Part of a small language model's weights: MLP 1024 tanh GELU, 284M tokens.
Each number is 128 + 24 x the weight over its row's rms, rounded and kept within 0 to 255. Layers, rows and columns count from 0. Numbers have three digits each. The size before them is the row's rms in percent of the matrix's.

# down: layer 12 MLP down (transposed), 1024x256, rms 0.0519, rows 894-1023, columns 0-31
# up: layer 12 MLP up, 1024x256, rms 0.0645, rows 895-1023, columns 0-31
down894 104:141158132103133132166128126180143141137137093124148121135103121160156149132127096140170120159117
up895 099:133138124144150161156109087155137129141111126124115151127136148120149131134113121085104141091144
down895 110:114082136113109153113108132074119122139122110145145143119159105105132094120149152158142125086151
up896 097:089107150127157108099136123174168131139160162141085126115121116164119127145113161152134135117144
down896 102:150134103141135111099152137133105148098119123097173136103173124143141090129112141093104111150143
up897 102:099158139149150105123110123136150125092169142096100151121106117117123081165081130099139168152174
down897 103:147095152099121122139141132129131116108112082086126169116086171125088114104124086109100107111117
up898 100:111085156129117135120127108109118146101128115158149189140138129134104123155106165121142144115116
down898 104:149177110146139164115104142156107102163137157159144138109105125071136127162130134160170143135085
up899 101:129114076155147124098129132180121133133111077147112085131129107131101130131101141098171105082118
down899 104:149162136093099110168115125104093128144118101138121147071133124075130114085151151146135117128156
up900 097:101098112148159129126148107101164144107135168112111109140106089122103098112128120136128121123085
down900 103:119161117104099124113098151132104141116096127161128135117148089099179104137145148134102125168144
up901 099:148110140154106150145132090193187136133117145140117134130161122101169141148154076120129095162142
down901 097:109150130081140109150137110085085125116158136132114147129132104119145154099163164162099121136134
up902 104:144138149103122128106180151115149070152115139100126133132088091140116113131146189067100075118131
down902 102:152143148136162132116116137108108127113151153162161139145148113150124131152120140129161144168158
up903 095:145125113158099089147173125122132089094093145121126162100152077137132139091141152109100139156173
down903 095:140151098156107128101101115105156116137119130135135129123197106143142154145136104124118163111140
up904 099:113091141167150178116100121161095113088059102105152161108124117116158142097173151128126125129087
down904 102:115105109128148086149147132161130106110117122146136123146115133126126113120146141152099148115202
up905 107:132110115106144105101121131112135112117171156153048129148131097088078115122104165120125148104115
down905 107:161116131084147149138129147111122142126105132145134150144128144110080137151124138100111147140161
up906 102:143117157105174146161105085136135117144142126115109149151177134124130132087141141099105159139138
down906 097:148160124121109135187107109088124138088123103152098130101113131150089166137132124123086148107125
up907 107:124131109080149117140108109129133173160079137125126129142119115114111132112130140104122109142106
down907 107:123158140161102133114133116125130131126141121110141119135122111178151135120115120141125118090103
up908 103:117154134141161085118148102115119117149133141078125101109130081121115114185096123123114148132161
down908 100:102106125093153147129083073112146106110110109109122140145167146173122116169115141113168146083128
up909 096:145151103160141155100073103149130121132137163098110156131149108086071134149106113119087150120114
down909 093:139154128108152124086130132143121111184158126109111140088131135149095165163114149098089171117108
up910 104:114141116125124120159116138099153125140076100144133087179133104129139126076139188159068107128154
down910 095:121122068123119098086146150148150135102127133120114170083114141149117190166128135080132161111155
up911 095:106131174162074168079099145161139145119132146116123092142106108114142099153137127141114125107102
down911 089:101162111083129092150144141137096115140152109171144163130168119121111148137133147138140074157142
up912 096:143134092154122150133112139104108142130135124133135103118121136067130113082142089144147187099168
down912 091:135106146138116115093140077132144148170127093162115113133155167160128111134140148151072129133129
up913 102:108130141093171132129126115123170119141143148111095131128151107122142163113103158100139108120151
down913 095:108145122145105133130134126139150106110117157144171111141127138153107111093153173133116125133135
up914 098:094111134075108125137152101089153162091121134177145133110112131139124162140082142152106099122138
down914 097:154130139148132116145145153137167146155129158072082146133147141150060171120145086118090150138115
up915 099:145128083123156149120153109145114123119128138126093143157156130117112155147106145119140102124136
down915 105:145163122089140152119147122092131107152157127106112113144140105150122116112155129118097132128113
up916 100:110158114139101134152131105112160166098132133128118096168150095141110099148105126114095145103088
down916 103:149178160120138097149176099140116102172179114095118126134097128104122129176117144142122110112142
up917 093:093115108100122131084112091129119103169134125136139122115180105155118081130135163127101140090162
down917 103:105147107099145125130104158127141096170153095117116137152110167126078099148131097139162154170150
up918 108:067145119139145149145116101171091127082122126128090114166164136064105110154152121129096127074149
down918 104:126121110123152128114113104097112125157122143100145076141129152134118123115091170150180168133106
up919 105:141109141125149120128092121122146148115087083162094115099105179163111140123190132122134152100153
down919 098:094136142148134080144148144099113104144133147117127083141136155078141136149156176167100136128179
up920 103:124120165113122115102086123110112139152101145136104104122146114109097153141126133113117132114120
down920 107:126164060153170108138154130119147116152075108096112119098104083098120128110125147177091176133106
up921 094:118125109124115161110136127106175134052127140165106112126106157150118143118132134163122074117124
down921 085:126173146149115100149135128118077126117095129155119139111087130100177139114117120158121151128106
up922 094:076118100097167112147137119142125143079126117091094147165119110130142141120105123142110117112126
down922 094:120161102118127098123125120144132156091147157177157164144114140135162153169133109125180100141131
up923 097:113074168103167158149125108123141162127116147111171138114118139146130131119150158105121126097122
down923 097:138157140138171118131119118175097123097106130168139115171145133140115127104154084111109121117147
up924 103:113115119117176150107117145109125117149109139130151107096160158128175132167120110126128087113122
down924 099:095107121134180152131099120109122108119111120116151115113139117146112133152147106134126176138137
up925 100:109117130134141145146085121112144080103122137166126118134160145063114128107156108147145128135132
down925 099:098131128154156081132134112149143084131110125130143097153125149102137135115152141073149110166120
up926 103:096106106104130056116089080143164118156164126109076092122114092145144088149088125142115127124141
down926 102:103091135132179157126129127117105133119116120138149121145160123141150133136098159115145152124144
up927 101:102139180169143122149118128156103041097159147165156161130132128133134113128107117109100161148133
down927 100:138160127103126113168129130129114177161117135095138107145098112145158181116090114150131111114116
up928 104:128129101091126115096165147106146121173152112147133106135108124154128086106105145151113137132118
down928 109:133131139103146143152152125103131110120128137159099108127175115119181148121075168125063091107156
up929 101:102110137109109116121091148156162148143122142108103140097156086107105087098117119123123151171195
down929 104:157107095102158137105091146059153136117151113098118110156108145124170116160119117099121085148106
up930 108:135134108145090168111119130135111136165111144141093161075162096134077151110141136110138136090110
down930 114:105096128129131107122120156130110115135114141109105112122123128148094150146122091106082093142081
up931 104:100118083128145124107084137137141099131120113139111145151173155124116116132165122083144146130114
down931 106:134134117117092124163145127120196098116123072125113141136124139106139087116094139144133157149133
up932 103:113124118166133155103111128081098104139144090089125165130143114138150077123093108127121120096139
down932 119:135102101142133099161120135131135144074146153116085102134127140120122159132159115106149086153139
up933 100:121127140109161095140121121144123138152119131131088165124134118094180093136138141119103160134131
down933 095:129134107151141104104143095135136129114120096117131119131135101144119160145163134110109121144110
up934 112:125157104109180161173139124131158104162128169109114118059161104125161118112141163087128136136122
down934 122:144110097183115150097111130114108144129127096147146096116157109096097128139132138127132136093133
up935 098:141107133124108142124123104127135164101114150119119139127123120155094173127167164112130160093154
down935 099:092141116080150130098131157121136111144149154081178144124101102116079110139094134122122155101152
up936 100:110095114126124133091129103111135105097093123139090136135150104158107133093111152138064097136142
down936 100:123117114151161096107133168154160162132159153127097135130121082142140116133089110125119119133143
up937 101:106149119108150149130146128127098137119169117124085152102142138089183130173092125116134110127118
down937 107:180150152101116059103174116148112112115130124120110176136087134120156083105103083131136137145111
up938 098:145119113139117121112147135124081130087155130128063129158133050071099135168119135108109094141133
down938 103:111142157143131161174089121113160153105103171142136115065117163112136109115127076132108103155143
up939 097:090127096132096136142138162119117130109128100130093131137161121138152113095123151126123134157140
down939 104:150142165109120120100137136106121133109124090089147162143125110159111146144132134081135115187138
up940 106:146134093141195171159141127150119113164145175132155136137158096146154145117105125154146120073128
down940 099:114123085102151147157148154122179141128102089136151155171145110138087121126129163138111159128142
up941 095:123116135150093108124139117130118131121165177094122155145160085124114092139154147105141132121162
down941 091:100135132123070134106129122127130148123202154090135152132142123128123069128128120136123125113068
up942 099:118102178098138129091105109178097159122099148122119124161147099135123151158114110130161127098179
down942 095:134094113108126142095151144100120115136069130163141054130166147115141102097128171100120123129133
up943 099:116072157150137145143105147111141118069130138136133139134105165119185116098129162143123120163128
down943 091:115145133165114090174137093152163110115119134121118138111175111117124151113134094109119128157147
up944 101:156120116160115110127126165104145135134121116151117080119144121107092094134135153132134128098141
down944 102:085106156140144141109085126166141198116103130105121128158135122154163176080148122122084155148140
up945 101:153132121157157079134098154149111154130080131092130115134138120127069114080132165092128150137214
down945 098:118106139133104143112113119131129137115175128112127104129150126098156138147133106169130131081096
up946 094:140129138052092139132097138148102123099105132106133085100144114076107100115135126096112103162132
down946 079:134129158179113122121118133132125137144148128180129166113112152131144139139144122128097141122080
up947 101:084137120119143147108106132144142136138104081079076095119131072158116101146134146115121114105100
down947 094:130145117095121141121090090153154120154111102141157123139112141103149143158120137133154128139162
up948 098:136107133143159120098150151101136121137108110123122153110105111142147157183090087155122145142111
down948 100:143136141146175138151129130141152169090105185130120120167141110090129098095136125148129123123146
up949 100:108130112115139174133143156106164094111102085131159131129153132117140108089147131086120104141106
down949 101:139128072135169150101118149123153144114146149096095137120139173125143180155163116100148154131075
up950 100:120135144133120125141142120127131135128083146142131154121138106092105163128122126131113098102141
down950 101:108126109131130106131090107164166084125160100134091093135135126079100131146093132139136147139137
up951 097:114133094138138121097123123135147112116105140141099124096138126121100137131130099093106135124124
down951 096:096100164104115162139107096121140137090127146154129140115127156116170085118105107166126091159097
up952 105:120141130131153134140134091145145160104097099092148125108127142130103151166160179122134184089147
down952 101:108122119167160116146139128124168147156105115169098154113122118154168181097100135154072129099104
up953 095:169152119094144135100147129134111171151102127150119102110103136106130124087130145119128136113135
down953 101:128113105139143167125145108133153123163142115148129126082125140106116146105171146153110134127100
up954 094:101148163124124138130123126154139115116102163086119144119119146137137147131152122118134142151148
down954 095:137126128148145104102113122129148100140156124155157129125113149116153151155078091103128098134098
up955 099:147116063108143113138135147155130131079110144087137111111126109098101128137152128146135174139115
down955 101:134130133113163176118158102085099105129058138120094153135162147138124121158125156181096131090097
up956 102:122099093150147112116111063103158053129099133101118131104155101149155099182109137111101089120130
down956 104:121093137131128145139142113136109149155109134133108115152087088159116161129119082153160136145122
up957 102:096122122107128113128119101132119150114120145144123127110137117117095100156096163116090151133152
down957 109:173151128144127151088111112134164118125147130114123112141120110156114125116102165124119123142129
up958 102:124122122155175152125158110086081150174116125149149115132166098144143135118146135106120139093111
down958 097:140144149119116137137088127185148124122100127114126135129126187106116121133130158151137110137159
up959 106:098122143079118116087109153161090108145123145119116129106156145119143131151114129098130157082136
down959 109:128079143156079150131122156124114129123117129157113112128137090137120081124135088117167135116133
up960 105:109082153152081123132114117142163114152091132115118151100124138151123121109164113123112166138100
down960 108:140132151086117105100142150139094158096118104156132091140126173090081119140078119134139142084130
up961 105:125151168153113128106149133148161148127160143137093121097131154097094113113137099109117152100130
down961 116:092131127136128107194152180156127121147119133105126134128158168085099143139135109114126089143150
up962 090:104127060110128129066148078117141111105114113095130097159153120103117115128167088112119120127162
down962 085:142103100105130169142128149151163150164145132126136120132113126176163159160159116126152125115068
up963 104:139118158117147139145135115158089147116118154095064132110119118146107125208078151070089143069145
down963 094:146089127087135107179108148117111096097162155150150125077114133150107134138113129111137127091148
up964 097:094133127155145124092114155124109094125169141104103103152146155119127160136191125104082103143129
down964 094:116124136098097097136130110086102134138136119120122109139157113143147131125119174141106156118128
up965 101:118107138093164100128103155142098137101105108135154148124120133141183139108128158140130108166111
down965 097:141111080126172140118116147135124097141111107116144116106113162151105123106093122117087140159111
up966 097:132140180153126168117106104167111075138144117090139089151147133082176094098119141066126154141126
down966 097:067150103146087095128119135147110174109160150146146131106126159117134101106144125086118119124114
up967 101:096136155159169116144150139130158127138135108065103132138118139174108086129108163119140103121154
down967 096:123125154118110111074123119180113132180136141152149121120161163142133121125150124115117109113124
up968 106:158105155081109105082104108123133125140150180136112132110125143111147086137076101117123147098155
down968 111:150117127141082119134108168121150112078104133110156107101110139110138116118146133133162123131140
up969 102:121124137148144108144115085097127124098122100098114108072138110155092159110179123146085158143140
down969 096:136117142148175099116144099144147154121129122089155144118120152116148146116108119143146088118142
up970 096:139127144139133139108121088127131092064111153121100112156138104135146152144128135138095102163127
down970 094:088144104132100106124076152150161137180133143113114130137114120152139143110145089137130184122098
up971 097:156136084086096153099141115161154160081134133101143094099155110058121109150117096134115135151116
down971 093:129061166204116137108117139140145110111117129135108136117107117175138123137153142113160135160141
up972 102:109136116108141109129143122166136151141108140098126126136163087104131123110108135111097107140122
down972 107:085154155149137136173122119140180125117114139128134122122122146119110137121120134129057140129098
up973 104:123098131109083085123138101115108150127167104142113130141097116146109124175103132112149131109146
down973 106:117133162091139137120141123149112106124097145126178123153168089093099113116117119133142079165170
up974 099:123124115118119207136112138176134143144086103079139102145131137099132099091138160119115123104093
down974 099:076151120103125108130155105121139149162157164084154148085109128102114140123126141150124143095132
up975 105:114124128119185116133125138128152168132145126133105113161154128089135097149093102140096098088111
down975 110:141139131121138149080050111121135076158105149098112081114162098141143146139156126148139154116127
up976 092:101086116130100117114155191154164132116168106136154157163146107100136121100123093101096127104127
down976 089:108110105139085190118137117126155123153095127103135117130128123158117129177134112128114159139098
up977 106:155101121126111118125122144140113127116124105175098131122132093067092123179139097151124167111109
down977 097:190084115153158159124159113102120126141102119122079131120094130144101144159144112159088144163152
up978 105:126123199081183131093133131135175126114107143160117154129132129118187177129101133124113173104167
down978 103:135097123108089147124109127114115119156158089113179147094123135130145161159154168122097113130076
up979 098:149099122139168142156102118100102081134094127108123105130132143115176129130137121131162166116155
down979 097:132133152114115143127102153139156133115107121135124134134100119155128166120156182153180122073109
up980 096:173103141130152131138164098135104093137088136113133107115108121148139125156093160128126121079152
down980 093:126106160105089145134165154127118134102149147126149112123151128134127174104128084146136125098137
up981 094:133098135159121123138127147149153119119093140104110158141155138117148176124131129130095116077135
down981 098:126134096111119152131110169095118128112117142147167137142168124103151140137137109148167103142154
up982 107:139161104100163149124108094137107132107127168092130115108140108107156082144174168113139171136131
down982 115:117128123118168162108100124138121127167147115111131107136105088116175095107132151130129172127089
up983 090:131152149167089144105113114138115140101134105149111114102172100099140137164165114102139131140149
down983 087:105135108130103128125144117139127100153118148128113135126100140146152126093128110116166078124164
up984 103:151108097098150117127120127183144100130102157175133163151114140101113129168148161128107169125166
down984 103:130153150151115130108146148153117108100132143088103116099101155139087150099144135111147085154130
up985 104:110098117096116074118147168132106094136130110128118134107134128150078159099097149111143105144132
down985 105:139169106095115141141224100090126143126129140118124149136111108124158113104123170136117110118142
up986 103:114149117177135150097147087132163123131108148161099131118154148151118109129127133132109127136093
down986 105:114133117121098124116157110167171131094176146137127149144099163093163136103142134098139155173110
up987 106:139103127125134120105108135131110102171088142097092133080104158143118133134142143097116108116133
down987 101:185155093141143103143134148112088151115163140132145127132136155123154140116117117175171080121133
up988 103:131126076126111126106097141126140162151119138092135136084077107129101092085137175146096149140114
down988 095:115111102093176159145149120109132117156108119159090158169157104118124153140090120129137142173099
up989 100:124127118106133141084137106128137106096085125118126181135093110124154077113140164085125139109112
down989 103:132151121083151137160125089127112151107123153121144052139156096142134120104133160125133136114135
up990 101:119108150106133138122139102125151122145099152120099112121106129087171149128113100090100145147143
down990 093:124107128134079132141115163145147121107128155178150139112108192134083097156159145119082141120113
up991 093:132113129116111116106127094139120151102125092151103143145177073134126105106139129141109111156137
down991 103:128108135138127143102115141117112095140099116151126117146124160130137159115092116163129128159162
up992 102:154141188139158129128121128137124110071106105125082132081175084093120137167152128122084142161154
down992 103:136182072114150140154129139145114090113111152126109170094104121150128175118147153125118192138137
up993 096:120154138161141138114115142128120143117160128125138120155156099087119124152149121151133097160158
down993 097:188134152128155170164092124117178114125116125065108147080098123170171166150104130150103185129131
up994 093:121132117092123114163136067100140128113114106106132181105091166104133128092193131125130128105110
down994 091:133142100142155107101121117115134109150120112118122110081131125166146151117110165173124121103097
up995 103:115136140086137130136135123159122116098140145173111145110126083109128140110140118091123093129172
down995 103:091159135151118137117119109149138132119141157107114158153109155170143137090152165088118089129149
up996 097:140135175102153123166105103154139159137103184121127125133128153172107133115116135120095117113168
down996 094:161124135136112134123137125110141107159135108097108140158167093106127142153149114137140150126102
up997 104:132086080139107091138102159103130150123141127148136176163131112107143138127126139150090160104139
down997 101:099135123140135152092111125151181128127147141172132121132132128101155128113146120111114125107084
up998 098:148106098111125107136132153169106133090105109102093093090118152097142126144131148122138171142164
down998 098:123096105121132133128128139088140128148133136135131175138124091145093094131125127097105126144141
up999 097:135077124106138098157162156107136116102124132158086110136145134150142096072145122118119110139134
down999 090:085148186116123101122115111133139110103131151096128104118092150128108126139125138148138160104172
up1000 103:132116155114113118163105143133099147169152124120083161125160118099122075094098160091117169100104
down1000 099:128159122129126122155150130089099115137183138079135155123149127159140120154135117110127100146089
up1001 099:143069129153120115101104137169151114131111092136127133119121137104113145105125152128105129134160
down1001 094:131143118152131163128134152128110128094120143096121163118097139130106092083104167147146050144151
up1002 093:123148105124143090113138106127186111082124126151094179113150097070132157122143157107098140103138
down1002 091:145141127104162141119116141160149111134116139096133125094138126106120194113148121121130144137122
up1003 088:127100090099155111105146118112098121138123094143107142114157169116125106140131110129116180098110
down1003 078:137106146134116113167117138145132147145116140139131118138122129139147127108110157132097077112097
up1004 090:169130166151103110148103132153136124077097072143114142156103098114093166107136123104110145064136
down1004 083:143175162113112101162088124148136140129139105128131107106095155123103171149113098167135108071109
up1005 100:139127131114109139127131172152110108131130125130121128144160094111117131103111119114161164109115
down1005 097:118077156094104175145137185122119100135143126133166126107129116148150149104128104109151156147108
up1006 098:088128094142087145092102117185118139114114121138078163118104080135128125128134144112128142104106
down1006 103:137124139136139132146129136162130156138134130127122084155111111134103117104123163096131115148117
up1007 098:107093170096158126092171165152081162146104096115087160094123173119083117104068133104121117116161
down1007 106:135110140127116148154133121102124131126105136160143119109158105093162078151173111143102162164124
up1008 096:166111125129141117135129139136178149162132150117101126152134148115102113114098156114153109124096
down1008 103:103127165089168117122173138137133146129126136120134110136109110148140155138174105111132090160125
up1009 109:076137124128121173099136154140096170124095141118143160146156111149114113130098151047119198132093
down1009 110:100128131167138140148151100140110144174089108139145115121102108154120184095157119140120110137100
up1010 099:153132112080117146103092142151111128140123117100087102131107119153122155104152157076136120134120
down1010 106:165178159113152115139115158095114099132136121140155162136120161158128144094087126145153141084132
up1011 106:112125131147144155095115121158082121111099135112098107095127129105083114157141164133128112109113
down1011 106:136134129118151111157123099102122099076085137160139160138140128154172120131127156132156140093103
up1012 094:111111116132161132149122176126145103132132119081131165159110082108124113166139160150114104088102
down1012 092:121099072121141121139150123152083171128095106135147144128172135126154112153129129131112109116154
up1013 113:113134112120100137108111109142123091116117133089089149095116138114134096117111124139115162122101
down1013 113:121097114139123141101120121100104119109163115175158116126148135148134121149134134156119109101098
up1014 104:100148153116145170123105100150122151153125114131111161168116123090135110110115163121095173120108
down1014 109:075120150077168142111131111126157105138116173158131131153128136129164082130115109130119120101144
up1015 105:120162121080167119135125137116139080123146126115152113133137092127149100125105187123111105106157
down1015 101:157121143135158128161116101121103105123092146123132106155117156100119176131159131125160143159099
up1016 094:110103139113097175149087117119150123104071150126109126113131094146120132123130143140092118093143
down1016 103:175103143113109137093191096142143132185135111081142164114113156172130137123105120106138101141105
up1017 096:111090108084145147098131144194176124145109128109133154114107084129093093113137087079135118136145
down1017 093:127129151105137128150094130132149141146168094154130127144164067130120111164163119112163134113144
up1018 092:136091101132114141171106110168126126112141180150106179143127111132145122119135128137114114143100
down1018 094:114131148181125083121109180141061119155101115113106128118121087120113123162126115130143092111136
up1019 103:115086133147159114120097118091138088090140098119121118134143110136113082126127134095115131138131
down1019 104:117090133151182118125122162170116136166172137123098125130126134115133091109152088153209115154129
up1020 095:120105134116179148139123076140175154155115148105118081128201107110093111100140117136108150119130
down1020 096:093128157167089120120133121121131111138150114143171109140094166129134121125094183119173164127120
up1021 094:137132125140159138154093145121175120095127128081112118116121129076150128144126143134130168092122
down1021 093:123136116132133144106128115162124123086136163164178101132105096144138105132119105122122153093141
up1022 099:131136110120145167111105107145154093135157161122124109161152114104129133169144123102111096149154
down1022 099:106134125165133079150159118127110076160114135161149115100109107161122113087181121102120138118132
up1023 098:174146099159121101122109170180137146151122187142117148112152109127115140081097084147106140122116
down1023 099:105138145092094094107133113178104125147129104130083131095129142155159158117119121122170127182148